Each number is 128 + 32 x the weight over the matrix's rms, rounded and kept within 0 to 255. Layers, rows and columns count from 0. Numbers have three digits each.

# layer 8 MLP gate, 384x96, rms 0.206, rows 225-318, columns 0-47
118115144118149111141062082112138159153176133174121089104114098137107040098109103105137148152095134161115105100114108137147123099132140095098079
127138094150133126115133143132110103108099100147159121138160105146104119145140113123137128141176139145100139147095106118100155131133143113177137
124067124120107148170148136141167078127131150191153139164105135149156177177146172115182162136072157141164107130186071102092131156162138115121142
091104111072132179157125154159123098109167153128186110155125155103170129097158152075185116120131155094079101152146186123156159133138129122173116
189150191151142160131124161109082139170133143105110094086113182087126094140106144137112093156128174141152133115097109136142119105106139121048154
168142145065097144083100063100144143190140132111086144090164116176120089100150161093070091111096089147106202131073142154148136107093086142097148
137143152088123111144069155165165146127159103056117104152070114126121124162116101130148123144127151139127198125144127083195169099146123101128166
149117158053060066130110131074140142181178089094129143123195122123153091148127119145145066183095142143047175136083147170100173114127135128136126
105159109139113147068105129195164138084175137097126164186153154166183128152154117124160156136151086179110165131105147154138144119126087037154092
137134111158150084157148116123155124092163078076112160092130157088155177148141161093153138099072083120160139125103159128134095077145087103164162
161124107134163140104116120085139147122113156115138133097142097130164098152159114149099067109121134136152119135117148117170115129139131148140090
176131173110135099138212143183153150237101179119139105114119148171109106152153135174147131163174146125153131159155113067154074158091160160069109
193118091122105117146156155140108138094123114128112190130110177147183152165167165151179079132099129138146074184218109097145078109126132094141044
160148137145145136166117145089149166162160101076152124068106226150126164114106146112138098168119122126126129193131119149128120136176120117147122
108150103136102158032115161178137087151151127137111158121099145083115059152189152147131074085146137109093066150077094198170154122173165168186098
112141189074006060124149168165111159100192101137119162180069162174159119183129127119109123119140097120059123097152105142083109168097107080125176
090120210135117161080213119138158145124107174077148096081139176108143090111119101086049106231101167130144127134109149167095141116136092140054165
103096148112166111118129191158146113163060181153077072156099137205126135155155148100194113109140137129127166132150109112166137075132187099114157
106169161111097106091079113132139109211132101082111131128118156183116142127072146119134115174129169103172096141173096091143169103123177087149137
065027130071110154154166104143183093154134136078149072186085162123187085097135197146144090124117093201122166132122130191065121137064204142116137
111140141136126104158157131123132113125158129120087122100150152095155110099121107140088088128142069150096128110104139109160085116103121067101082
141151174140080124175112090131233161102121111095179088123149070067116094101110125115091084180125116129189124146152115178104141145152082166175129
176125125127137168129114110157126160117088145111115141070156084137126098154118147174123131081141139141134128102091124134140073152145128156152123
095142157175149093150074110110146140136133137129126099129121112117111107165185122149158142116102133121133095100097141114120148115084128135200130
177095135114123110135115195137170173196154177107136119130165110098085166102028107109186123154199116067193114109071151137143206145181122101166112
127104151112094130111116119135182116079087123133056072155138138155123089178124148117103140069189105105085150176155095128149171178067108124133139
163121212128096117070150125154122142108122064138126087117188074136101088093072161079110112097173096165078104137152158123091128161080156167150147
118177143122066156150177115165138077144130177150133132130125141095160103191144144081144075069154128170106097098141119120109153107166089137194197
115184185174090140108115168134165067134154146145105118123110126140171160085148096133182142107152106152103114124114135138116117124068041208098135
130149136109077165055155227158164071094093152123177094144090171247135127152132102159186062094110107113079185097118139161100098162070124109065133
116129153154155128116157103090115143127111135165153087183117150187150145112147108122107128180131123149135112219158117089107096084146186105138117
139077209042111130139096148152148103065124181071111126086111137132109101069169128110109095238143133153043120127164113067106148199100119101069206
148103151119151177120118147127150117119173130132148153137091129157111119147117081110140164152106159169136123145114151125147126126166047165130170
132103125132100195134090175158124106111124131090115126170175110111155111054067146078119133183105164180082103122145158088105046125125077162066092
105075138100103118077191156086187157141080144045189141169133142116146109113140154109112117127097113126133082132167214154145177046094160181129088
074103205067144127145147046114125175208142068152095129149149160166116113141111132115108149119196105139177114098152194098122149147153089050169189
145129077143132091119141134124126105121090111093114122100119092154150127102115151111122138094140144150120142112163133129126135121145108148145152
143128127121151149125145104150162082111127115147121092141112137127149116130116078110123124137108128136156128096146102105116124095133145142147195
168178122124066123166137133107157105168148145099128144087121153084090117084180170064092151111069153165118151161151078139082123088197132114136148
099120129121086072159122082161092136135138201154159064071121094104187048154128079128205098140100075111120126100115147159107129125082052199147162
128198132196150122148114140180143143107035177104151135093101113099125190101125140133141130093136124105079113104123165158162113133178147104097150
093136040134107113086142143154216093137139112166124149088189124148116111185129110156139176055103088149135131096145133095127093110194103154095164
140141149210176092119117185135093133154145164109102127124089099145120155084083120049156149124108127117140143132140157105110128094122137164104111
093129117103174127158116146169109122141152120154129123122151092111146098085123102113143166121059192130098097107191132137162142096108161048145134
064110194057151096120109172131128129079190137091154124083101152068154127215141128148160143144116102152063143130121121100165115088118130137124141
116135103114132138122199174119120090140140118173098115190188124105110118143170159120154140112167104118112115095118148114127121118144111130160156
180129129104111131092125157147138129125112119130136145122109141079149156125119138134152110103111143084148079151149159137145159134051134112138150
057137138147131112166131146141149151106134155154113108132153170075125108121182133128141171096120103138123088100087121137188133131110133150163118
145077192154080133122101140173152154196166119114154089198142103162154112145119125117118131076170163058133131108086117160071138132117119143053089
135126153121091144118178155144170106124119123080123097164124123083146134116181124150134120166100129137105169137193121092171136128149112133180142
080080112119129116140176094131062123164102117145204136149127125094194093124158173119107135161168105117159120108136179175141126139139111121146157
159106147158082186096136157146142118147148173224057167111196109194154082154087124172141054090104095148128143093142177147150109075144174113075137
139121173165126114181139135121135115096113148113122179138058109124136122165188143141114130125102080096144163107140164141074137104190177071105105
153092086118060115099126132130103209120153133123150109137078115103152148110114054132110145149123055138071160168105163112119121094131100155095170
116123082099138114155140123094199144079152092110134146183099133076153184070087092133142075117086114184105122155155139123137147110134102173114151
219078174138142115129150123151059138165123152165145128144107131080117137188154138179100143070154106128115145106132156185065111149137096105114109
106046146122133139114132154082118093158124108123191122125124086109112113151124102119095138121096082145103116148136114144139103106135119144107149
117125108138096139205115127111150153114148147060103122172142148144129137125129132160118110083117097128114090117130131108049140076097121090140080
079121113144180173088157079128111082178103109149194084170183135075140104175216071121176102138165150122025107104123177111063115158184090169126110
177157131126173206067123171112175085128165072077136102160128123127085084131127129068120101185087154057073043093073068201079154102155136121158089
116149114097149155156129152076128170119118119128115101104148156107140077142154190104110100132104119090060136069094097140090155157159135169109098
149127139139132125126155165138151121138099103125117095094135125126110113193160091099106158162114128111076152183100124099132141090115120139123171
178124160155136137091101124101146139112139094117172100115147117080134157194082135166179106097129140131130123123135155111135133160157103115197152
115084151151094048085095163137139124143087167047099126087150187121122219152163078091105101182057096143121119134087145157110156089159140173143157
106111138114119122108126109131150106103152109115140116135104143136188136167092175174107137169127121098151173158124099170099123085153115117107163
136163092187096140200126148107122140157137166108081165134100097156127105173119100194118098125096130120120145131134167115189127164137070197118107
110113102108055159171148183083189094161127100063166102112100124135075093133067130109127129161076115190129111104154106158147140094156132152118149
158113157154115159099143123173209155150103139120111153107168120160119075132156161121126134120133111040093107140108111136085147155143205229116175
159173149111102102111206168146110104175115123129114055086094064064144116132052141116037107153131140193055082177106102095130172111086148156144123
085179102106102144149177208147092162197177148133128117096127122166141122136119086127109138135154087138126129137059152115105139063049165093111130
143187132102165127106089147153125105146152135121177142137153114084120163135131124146081142138134099183190098129107129175145108108154050097167162
125148148152157080139126065129086150135184161127123105113171123158147136100109071141147098141097157133118104135115091127179147138134100095115113
158108125113112093090166134127141110129122134110070135150110136113128118126126191120081073121131116120097186174082147100082145101118173148160144
143073116145124141145175143137093135086121138064174128202097200049116083145184099169081123128157118181115162108114115067146144088184129224124131
173103131094121172161136197133167146147111082098139186195160041060072145174083165123051171132073105096076136186149103189127160170087156124091119
092151139112111132116156128134158144125108155152082117142141142141167118150160155125107109114142125161105089099125133105152089151142088124141135
113182149054147164058154205140139107146120131167086182075074065072148124228152076187102131079120083040116140138190106186130096080134154108118168
119116128116133137081135128106187109165109208080172135149174246139141089152159115126133145149100144146128143149146147140120075144102140105138169
088130178080166125098124117143161108140117139142116179152119118113083126068114139098157146147169113163139169083144182103127162138124077085096195
116143148131111136101124136134133151116081126105173111152184134139109141112144116125135144130155138157128119115102098136106137127106157095132125
112137167072119141151089117155112098146134182205126227126176125137185141148146151140083108077156101078133143101101105144112111094081093096090145
168131140099077104101131158219157141104139169113157145162056140138190111118131146180159080156158130164175121145096235091118163066109115156117090
148133146197106175191153138164133137167120174195153153112153144091127132194112147068125162141148074190106197051159221101089173105176154141130178
073154120142134087119067119111166133155117164110111154145157106152055143156126183159085132161138197186129159170105140132162119083148107140102140
056048154155147100137166109140153187144077157144133091139191066178173137146092092082214138096059132137169102139188206070114130196102085102085094
085100122143195103198122140175100137167095115097045124183162121113125114112097181132202106140124156166140205154115131150082140164126082103115126
158085106092073136128129134162195187120161101099070108182179160146082077071118098111173104228138168170152102118156135115100135146117151099041119
107110185118134168059074122156104073154107135129157105120144146198100125091154147103169111143101159139075031132135092118093064164171063137116126
131149147188120114141096166165114126193126141122192112071120157057216167074058151127061156157088122132088150149127121116110159101154088097124115
141077107134119072150152112125169152146127143098096125114124213154161154116101197167150124148168100059102043151135129095122098162081089076121148
140109169206078134151159140194131095123118154141107112122128094154101093148140101175121072103135088111082108103112107115138156134158053110130150
144138105088119082083122129126116086136053169076113154092127152134179135107154150102152099159126118151111099137153149092161155117160103081147180
116170183116127094095170197195121145104161125169088090128067153107110148208153144110145131153170157177138112142076128107117118058177113110172114
133133118142146158135092092125132162112117136087184099082135130113100052141132106156107129109115121109169126136150151184126151150156136114139143
# layer 8 MLP up, 384x96, rms 0.202, rows 225-318, columns 0-47
126186089116132118102151145118121101156103068089124164139134081166098194164130123067077097135185163162136134147127078155121087129075137112148162
100111135115116130165154106140100186119154108115104133096096148126143142133057139108117151163154151142161055033142166128138109162136084138124114
191094112132116147136116105119161109137164125189155145143048155102083150179071205111209142109056115149165108100133123119134114158136139111114130
138141088060168150161093174128129046141169117138160112153118125127160170105118106131103092163182186095074123135118216147134144120107099107127103
036101134147092160160147082092141129099141079122168148126133081139146145138143106186117108127083173107128136135144104136140113076111147103068139
167154170089095127135148101131083142100142116106144136127135085136115137073145076132120076143171145108119169095161130140162127113147089161124157
136114141138079155074127157114033114163164167126129110112120112130106107130125177117112152091173132154148079164089137079061134073112199154155103
156107154163171134089115064148158094091157091159163153116093118166230125098140085158202089127139089142149159099113170135157201127192126116127150
152168161093112069141135098039121175150125114136106176181090104112103106152165164135109169166126144113116196130133100199146150149102135069112131
095142137162108176118140180153085175137094165145121111124079126126118144129124116176079154139157180087151140128122152134094103176181107126102129
152136180173103130132103108157151146159065128117113102094149116151128114149098129120150162101138113146115126128105094082120129112083065142105099
087141126144171133181122150119146103097079106087115132050158126147153089178148125140159117100116162181137112100067095125159175091142051188109119
155145100071115135092141171106059180184180081130094179121160115136101114215109124116116195193169081132132105158196154085098096104141148104162096
096113181150112157041154103151133131133135158198174123152114065083092107144092115102102115133131113111090133150164161121129135134109156108098156
183119103145160133098134153125212145109161063154136128164130204175129131122065130138171067096086144105118119169167103158098158115190163170147163
158130096137110157160124157145129061076178152086087162144123074122162199102124110163192072086146065072098164155098139167114114130134116092142183
104082078154099116119073178157144104145112151125179077151105125146129149184109102101141066187136104059137112170126176176118123143163105178150122
168119113121153138127135153130147162158094122084190143137105116089098176106142048153083180162108147115126156051220143097074121146125204131114131
153108163086115121090106092158117113130142068108107098064155144156092135121047120109087168097092151092150114163147103137160080150125162090108137
140155132116116155110136152151087065130127105166128135101080136157074117104078145138182099124155105165080096143230109179177132105089063094194017
127174107104112158098123134069166181162107186155152126188166157127127145158114122154153127107154108150105112069147087104160165147117097183086085
112179156086087176094173162117106167068108099143112153149126170159119127096124136204083195166060098185168040107085066166117136142149119148123080
195142109162116147097116122097152191096068142086144085113158075075161085148164134144125100092127146092138123091125153114146101112142091092135152
093144131140158117179073127089159136133096161125112091123115117114116065110160109130115182112097129085133085137077132107141150119115116082119122
177043157125063132062148093109083128142154154091120092163081130129096105128191063138092091151093171155122110209130121116057124209137134180171056
162160134125143184129138154107128139170085120145175149143163122153127125135149143117185116179113201141127131120088189123130128088102165079161152
105140130143078069085179086131110101135204102128077099125074105137146166115107156152097149097090138158121106123164131090075159174122097127171125
120093094067155080116104120136082118146126091102123168112109102124117117098107111118133119185107132072131164102168164196109144142081150119078114
078149078133127119183156214122151103173111122129085093138134114121143128143048102128106123093120076109117116124222157110121100118115170042100119
093118092192159108138102074144119140182164073092102159140193183177092113158118133182137135138147150088155097167155117180140111104052112189139157
140170134157127111107096093154100111114089125145121120143152158064102118145090140129113179096137158080129126160137097149189102153130100145126120
150159196138160142140113091147127066123131118154120143167147167150132121081087098077133178116117122130129087134166170113107211112135132104175094
184094139163166169111098135132189136111122108105159152153152122117086120157085101113135148118147099188092142118144127102086133106131056185173142
093073131191117164162119107155099067200081141112142109147146092077124140135191121101105137061139110151115089122175068167162158161136160155150156
084134187109090141125221153135110167182090176140138063152158194137101138147148124190052074079079151155111097165149195236107106108146121175115156
122099161129116161128107146120154130091101107143189088177059098148170140167162068132117161167121112150140104171159197087134100130166141157137202
156139108111125179104138108145166137094170163142096115151145125117132107132101144159132099098143147099122155108103149114104119107173150115066167
099142115152100094161089153102102136117126145139119122159140108150133090126185155169135176123124148091112176174129140166082166142134138088151106
127166189087112081104163137125195081183109117099108099077152136060129137126101132067075139089092106179095132193071153105025111127132080116138141
110173120056137124086086092173165150094120132093081132232137113144146158180121092210120113082134139092141149184089109129125140232058130138103177
089209149187101129130126090185145137131128106092131032146120126095158254152126157138110124101122128150135103152155130122080102096163154118111079
146141086160154084119152151124073177101191173237114142085157070129161146130132140143126128117155095145184100095126140104125115110133080166100102
103140102122140142154184144132149104142134139120098106123152191113063130131087101137089200066108208059191083143145084108142228122101126136135099
135093173176103089060120124085110135081113097062116081161158111146053118154162146144117135121110155155231074113111154167124181092153119136145135
169091142119113179103087074123073148203096165131092132145165115121153132117134103100102112151132139133075120162112164144068153201123170067167076
200099141136146117154106077128105101158183139126158070117126134125127131173131166123148130125115130078186138152093120108109139122162107159150135
190153117181153145131123112159161109130118074162139142135096114095132125167082088171116079125064145076167127100135137181180103138027118106069151
069115163160117133146119123051163188143110132125116119149147133120126107144146117090172146144093109097131070109112153116129135134112130048141145
119136132068118113087130076061077065083121165108143163106139135151088164124125150153124116142138159174168113171150139108163163123135130148190161
139124219123144137128120163102098142161143133159128079124152124109115092060115144132140118073000123152107147078132090125096099133119095172082103
119166078121157100122138116101096135162080153106089149144158112149128070106180129114113108119142125136160104161092118131101161160125096097118181
139086124109074149156147170116074144139134108098185122099106174187131113125140073134089188172084123142047108104016121178065144112099122135132152
087121094129173176101140096169144096130080161166127114136094165129140144079130166182085101090163100081169112142167113111150138173154101126100101
130080159068085103176114068158145107168116061117113146166172115114062117065114131077087174134165091131156098148159164125069096115137188146072154
091173138105147111123112137196190191082170109104092173180092152064130194112108120121111094149135130194102123138141153114142157147147118129108152
127161063097068125111105135160082077101179125102098166113125139184115165131106095149167120129068122122145116105118089110134165153194149057107104
149059218140133181107125115122128118126127161130153101049145137105115109094157151092127180159100118142114098161145135152121077125153184082149109
123097094156129087138096131120112159176127155109099155099108097172130098162099145159150134153123173100148149129089122108171134134118104126089155
172054194138097120083188107114113156196134135149075098105176122189120109170127075135137118178143107107197119101101180162136158107089084098152159
107178158087160124140145072148107197119122169196092183155137100096184152125119186152149154192151065153121125103119126125112159174165125222117164
112158129133033099104151116136155129159149105094178122079080133152156180119114068122095095137121169134203099114184152122168103141112154095130126
136163147143134153061059191121105123110162092142163115135145159082130111136137125056113111084132083076154187110093121100098135101131162107167085
149131089105134112101104103127141125116063175081108150099103114122093084123139140099103085144133155094161125135119101117137078126135151133047126
076098171115055117112116179159079090175139175109102155069188134095109125128107105051140071119099149151138143130137169149098125133179142143162131
076111126129148119095140093107131176127125158162164123125159178125136108096082156118099112177150066142130135159152089181181076115127142157139112
090104162129164160127112104100165073108073141115151138149131134069159115055153121147060140148139132117095083095132047100152133144119132070118080
154120161111126151147118099122136125098157051083138105151101120114087140152097121150063095141141116178111150180131096145143095073133137141152162
177151139131116185093100153149054159112146151090170130083081143093163193081120107086104153160109118179184095165134134142139077088107097140124118
106199154080145178128160140130083144136162129115121079177115100079160129148081158113163127115146180229101121144080137154106137169159184149123152
123049149130055095133144108112159141107174096121141192114102149146104135103176162137125155119166134092116141106114116127140084067105093102156154
101112081129123092137179091045140125124126135155143128142142113181092105142161110141127136125090156084105174119101143163085095127044142132048107
149132087108120181174118091136156113123089146121161140129095136087110100143141189150132150135146080133188088085167128189103150112100142167121120
134125110143153176169090170159175107116112105099135108176098117123122170106134088152101159141161120130146136177072109114161093162103072104059115
090101149120127148171243131096129104104140142175110092115140112107103174145130154176088048121093157146080107081139086141162097118150199094134114
134102137162145126111179079168095177133160118175144131156169126150141190096190109122138151093075120113153125095105102110140172108141095147169138
125135126141132107141130102151101077157142145161114099111147162178132144142176189118139117164104125132138112197150127141134128147146099138188143
092174158150124094147100070132109107196182099111151159096171141206165128080122181131141113115171173205165137183092167041135125134153105133119142
074118154111100157111134151078192078106146132070144105093140104122142139145135136129101133154067129091106123121079090113127101112155164058132103
165172133051110171151130039110100092120133111102116171119131145129091152198169152116141114173125130141075095064096061144130093091090180110120167
149123114164144169140127087131128136137114117090112087102092141175130199118145162129117159203078141115133114117142146160129109134158139135107165
089111171120152134137143105067107127178109135112162087126155070122164103110138174156114137119195059106088148118084142150165123099080128183201129
129067090125106224161142133082147106129077092116143138083148079179154172126141099095131154091102095070128158118109043177107135143074150123096163
110088107173127146143123103126223100105146156123125157100107079174079148128098112128095110166127142074103094173130151130053074170117091051108140
105170109176107108140121144143102155166152167190180158106163094123110227176189202087083150107135154137122129137136101157141097146158143125125176
173091169130125171120146093074089101149145128125085166093084135100072145136089147086132153056145109195118125166086147130128109132157146065134116
139128132141089112142106107147144102116121178183138129089125105098151139154167047116113124123128147131136142114085165127168142124150142150141120
067154142119154126159110116151143071079129141166107103102141136131128128151200104141138091107116111186090152125155117132103114116177099133085097
173111106119136111159107130125149162155160155194134084165155119111137163149165098087164181094079125150139110128138114158084140153096146098149143
156165116167121176116073193189159123141109136195114104094121179125107164087097187146120202109111118178101145120159090218124130126144122132175086
088104100083102150121132126071157177166140122080154093124093148131128205119117149112190120103115182147140117204159065084112119112121140127086116
095165141142176106107096149087134157146191091147116162089134132095141107054152122073094142181125129103160131118103143179103108139125139152106097
131125109116098177182110142184122180083129141147209131152152132061136140123072121170120079203115153069176097110105149112122152182137150118118111
155134086104118120107180126117160155074149133132101198106207064198105127156143078142090157092101058127102077136147042160154135194145118115117189
048107119108129134113176164135168107165141085122129143176095146156150144124081126116056111152171099134112124158173110161142171151113132148139136
# layer 8 MLP down (transposed), 384x96, rms 0.11, rows 225-318, columns 0-47
140098122176110177100100145141113126121140133182114042149180135157133076104114130135117117135134177170137111113121197150148117136154141105129060
114158082135107161127146170084147107124101115129120127129116071080156095156169172128122142119132135108125089097127115144135143135119096121097116
065132133118099151081150125156109105072082169117129169115170114161094144056205152139093126138127161114121096158132127104150133104128154178099155
145129189152120157121161123087172135150127161148122162139167035101165120131142098149103146130111086097152132141132085102106092129160100091255146
134178094171103098133106146086104131163131128109151107127129101062174125069085097073140105111090174146140091185163125070146191076130114081128144
132144115102138131162245127137098111096144158083058130080180138172157139141195105146123140113105135104124133111065100139125127139107125081118134
149126151093127125084077152156124091160165086073157106109132178162110124161107164079130146169092104104098090172079136096140120078159150138102106
123080129098174112149162108112168116106121184139113067110156121155021140147136175142179147138130111132145127098143144109126141173070121195197153
075078100148181164129149096150112137158126110110117116120116181114129168122087100162120104076133093093106108096134139059196157070175112186140168
175128136166133079163166091182129145191141139098135189082167123156091119113093087106158117133143088136135150178135156130135133144147072136085152
168139096161128082115123161148116156121169096129134154095106151103114149140097107142161066148093150114130154107125162115122124158150151130164112
115132073104111118155059083131077113079098124112156172180177118047110155139107160013126061114131112117117126113032110137088134124139135173184117
165115136097117182123111105136146180177128011111131117177058095043143129154109165180181124117118103127090121172138147184054162056026127123134103
133144159118148125157061113152132059140134156111200112149142133084142197169126199150119069155110164146130088119158172131166113156088139154208127
107107147156088144134103136094146101180142159113117169128058099135150073109152135161166068151123127106113114189105102036116072138105113053111115
082123095150127103139103074142136066071111157087102149103181108120171153123169159140170107106132105138066093159128137092151161172115141151089137
058083152113092071098087133179148192122172153099154068082116186139083141175115178085111097145152132125137177093117103090125129108100141223157184
116115140048079167140143166079083091182139103098179150121155062085126145107146051082121077112058122139145029152135082150131133150115167143120143
114159102149135134173087136133141165139084183108149086115111181167169133135100063132158108060146142115143155063084121152145102073131092153179212
118139123179225186097142120156144137159150134182082142113127111063165092107156128118108123190103184048199094117141130114084174081180167095168161
129095173105125106145170092134138114172079056095141063118125134119082112144098090130132173119170105134117112175142118140094181156103116124148141
192112113117125111156117146114111117112171195049122167157169159142158102128168078100118156104155156116103155128088134123157209150122106132232125
179103187109141098118140105164141165146125097107183134100131174161106170107039136099132140144106124182108113139165182101135154127166138115114132
138137170128141093136104104166115157153154126115107173140105159144121168124086114121119131156126087128132099172167111128160132121137155158133118
138109114133150124125134109123073103154096092128210007156106164097158210116136150168149128126095143184115076106134148087100109134094180087061076
161181122069119177133133136135143122135079115142082062098087118113101207170169108203190189184068109165101108079225088119070122139125175120148140
123152073111155185144141181137140174138123131134164150105134145142106104135109130118097157100078133130148119116115099153152117117153103124148130
124114075158156165144118129144135145100147165122188094099103109129120126176139123144126094140081083120144094210181103169180118130158098138009196
102156147159104083103098168137150105107153138107121157164111064119137122056109122086113112092076122159119124200143121160114139083129159132021092
146109069164105098097152074144121150123164061125185117073098127139074125159108208183136188139133069094139140142141142163153149143064151144216107
149107165167104164116149108157068058137170128163092119154113087134111081097177143135122109120151100143070142173129179192158122150093080124134119
100164092114089108174150185145154169126189096127136132134130175096058103098125202146158124072121138223133136178123141143129148175142122114127074
096132125156103123146175128092154166114122119152088105091087128149103101099045076115134146146197163125167188067061063085146099116110137149165123
135068093112152126106101157127159107153208097174117113139121144128104139200146115139143121103175149125181149134164118180126153210112129118143189
107138147126105255080060166098191093126137219159179174189139129189099091140063061093119119074114127046177083126143131192108090131157128157172184
173161110139140137144154169110131135126120130151153144174129142096128070213090149126152137116122122113170194088108113116138088156147176140148093
128152150122116093127098136166022123175173074155102127131124093156063163136044143093164104135115173183127118124162139111124090156150146181192088
166098149124138078100131132147077098207141103103175116113108105120124104105109204142162154144131116130095086213170169111115197140151100107163147
080158160153099121098122146172126103161146186068104127070171091144138116137138163084098134137137153185086218036085109111085109097106105162181170
134159135176099134115143086092103202098186121107121131118060119174089153125104132195155125186204095159121148170186134174108181099080076104105159
116208189212064076130151160227121158079127150128156095133128117134080133077165102111160147122144132163123105070083144113093136028112114070082127
124130080223103186087140166143131118111169111198126161099160118162178131077069126176117179100096101125131114087119125088149129093097104162140140
179121167146096110170131087076148063102071060064107179100127130131106094108161196120116169176148128137130078139154066183107147162052163160133104
107101074119117112127175124203131151175142156121083120126127148084182115115153114143117166188153153137098213150149164141120136145062059191169133
110156137126153101139151055076120125089087095143122159118057126113127131143101187114148062068140088120132119101159089128106079120114163091095133
098136113126072147111178155065170144087106103127123145141134086114131108115141132120099161125132103141105077105146152102077123099125108146211125
132120102125151127118165135138153164154140119110103142069142133176144112132162079118087122122158159142164196150135095114125079178085111143255081
143105128119114106121129121139131107153211117122200132098120145127120154141109150086112137170121137141147142171125118124179133133138139152199117
123156098108192108123139129181115098164152131164139156119141160167161099126126159144131183130095173082146123186103145162152130183119095089135198
106114084112138062122157095172173128139117133134133128097143111129137154156109106153165163151133082102089103190152148093134110114145118131068097
160144091119036194147090130116146162077197107136104100122152132127106183227136140138111151134119128125125134143104115170144086099128135117137158
189187112113156089081096094117107132077099183139167118175099088158134118166128115100120165176115104175162063182141137109141153102079119068107164
131142130177130119168187127105180120099139117096088114080148074167143141162124128139174104109188144157136152108154121167051161163113155097076133
150120102098142086172153135187130109178095160160192106161101148155134116172149127202105188142118120079180125075080133097155031122111096154147184
108121149080107168145102113093094119164076139145091108077196148146130119173086102127100122141107173052094171102076153178151119123111144117120150
111169107120109162104135100125106181070081111117147169097158168106117138124080105106119163084054078146151112132148116135123135139131107153085135
127184131118125147109108122081136118091133127157080188171068099132117163107092144170153056166147133118159086099103179121095199163131087067171111
145098139145127157150086090114102134135126110116160112089156113121115143136130117099070150123067113136086128120117103119144115141185157206087156
174117104181121101133104144174191122209091175079188156093153125175143107090109102128075140095158167104149047134105151152055157141108096166179086
161088150170167192141138106099106113065101124043098152182085146117107102145156133086104137115083098082081098169200130118082133098103146154155132
166117123110167130110115155140114126138146143149157156105133157156159090118129166114084119144113091092138111134157113098137166149173146130005107
150113139156162154056115153089113121124131157137129170066084156173115165114125149170138180194143119102116096154127143110116094094114170120129164
139071177163193137137113121131212133092165124141090113145087146116135157113077126152164138085181135117149108196153112153163141118154115154071106
117164071113090097098188185120108148093117148157167122154140130138119066162135076209108037146077170149181067124075138111145076114130122157158154
153123082129101120164121129102154133106185160160176091174136136097124127190152147160159184165170117113115123122131143136102108172153121137158112
101089163093113201145136114138136157144124123132148158082086076103095155067100152094107106145138118107146085166158014138117098127157163122163087
063208126122112095160106160181161147108080134157131075121093106157152070140151115105155149107110138113105147164145141119078166119120132130114111
148106152109092146076105169136132149140113147164131122125064159077109115146116120127175147122072165127094129123179097065105099110160128125148134
151085126114078098145163125150077099130100134108131118113103081116098093145140097064133175183127177169158127133047126196091147131134099152209125
104137133102130173143152061132106101136119099124113182143118100129189134076127168085117167079158146057152148108105125127116159045164145209219149
109099118109124127095134129139071068134102091121136103099140102135161077136166165187163098139087139105114105203169166125130130105151124124049150
172159079106149109123122128098138192145101112139157178142118169126104141138136146167151129124139119110139143122175150098120136115113103135156172
145052151133172138088177104164091129145155115139081119100145156135142090166111089165094108139147108108095105146157109124116145151135132135072087
120119095081151055160091113094076114160134085118153185111177067150168104164097149085138167121107039155138137211151109081131133147031102164129119
130131078080116039224105146101118116120109163128156135095104076166160119185111135150111104162127068122102152110158189146170112127077165124080128
154173089169121218156140123156132108101132139165067094160126168111110121153168118145199119072129190159138118077113102174098211090171142102158113
077195110115094163163111103144118132146166165170207142095101114103180136138143182114082151158141118202170095192141135081078156174094150133153131
125140107133109068169120144136058147150105093117117145125141068113127106113150102090134075139123160148080140147130129125123132122086104176110081
165140167146067153181142096147160072197150110094177137168120113158154134143144163142103132098089144126156095129077096165133040159129159167156126
118183077134076125143094163149135112057101176127078108121138085113121086107137119129151112079149163124190110145098111121054102111150107076170105
147141125132103069076136197120131132130138152110147087186100180110165156165103138170178203153090169159121105133116073121088081099156152144255132
109139141115144062145115149168144128090049118043166099096127099189165138158156185075089172151103167177143081200126094151169116147088152102094108
125141160171173171152121150067184061136126204183140234123151077130160104150157094139097102120140146088112150191179148158083137169154113111141150
105112162126101117122143114118159142090055085120192088148127167113155085106154079118152113076124173140178076139092142123086152139176115174121085
135169105114136139139100159102152065109138074136169126154149120073139184139158142093136070139082165118112070149175115105108051175181183159116129
108203183123172141157181135120149156128142094148056140160129180145093076112093157179081107104142203163162130135115120146097142151126102086152119
122177090120166167122185119153131136131177114114124131117106105055123097080153111157174080148126114082135112197108137138088162074102108080102138
142139124150094103096154170099152135079133167067115150100163133176099123153080097136135127098164180129126107171181116105163145130095133193170125
152163135116112134109135169129141102066124141170139143138109127136125090111115072129121173087109229088171073107046049135125097131211149085164093
099103157083080148165127125185078118100087145124127103186143072128078166168165089098083083126117182178124074097086136189149144167176108167172154
122140220139148145197123141142179123110192255121132126112103119133119151114130097119093068144087147160094091110150156125183070115124083094128087
135122117117126138120150121143105128177107074158106148112089132159119124131109133101071202139120144072162089095130151140144119119188132133146085
118154106052124131098119129167113146207155137094081152074174212147173102170125144103141192105097137120143116125128104104152140149114204137100088
134145107117121150137141140100159085096087184155093099187125156150128127137156144144173117124119140111120172122103143140126093084123068097086104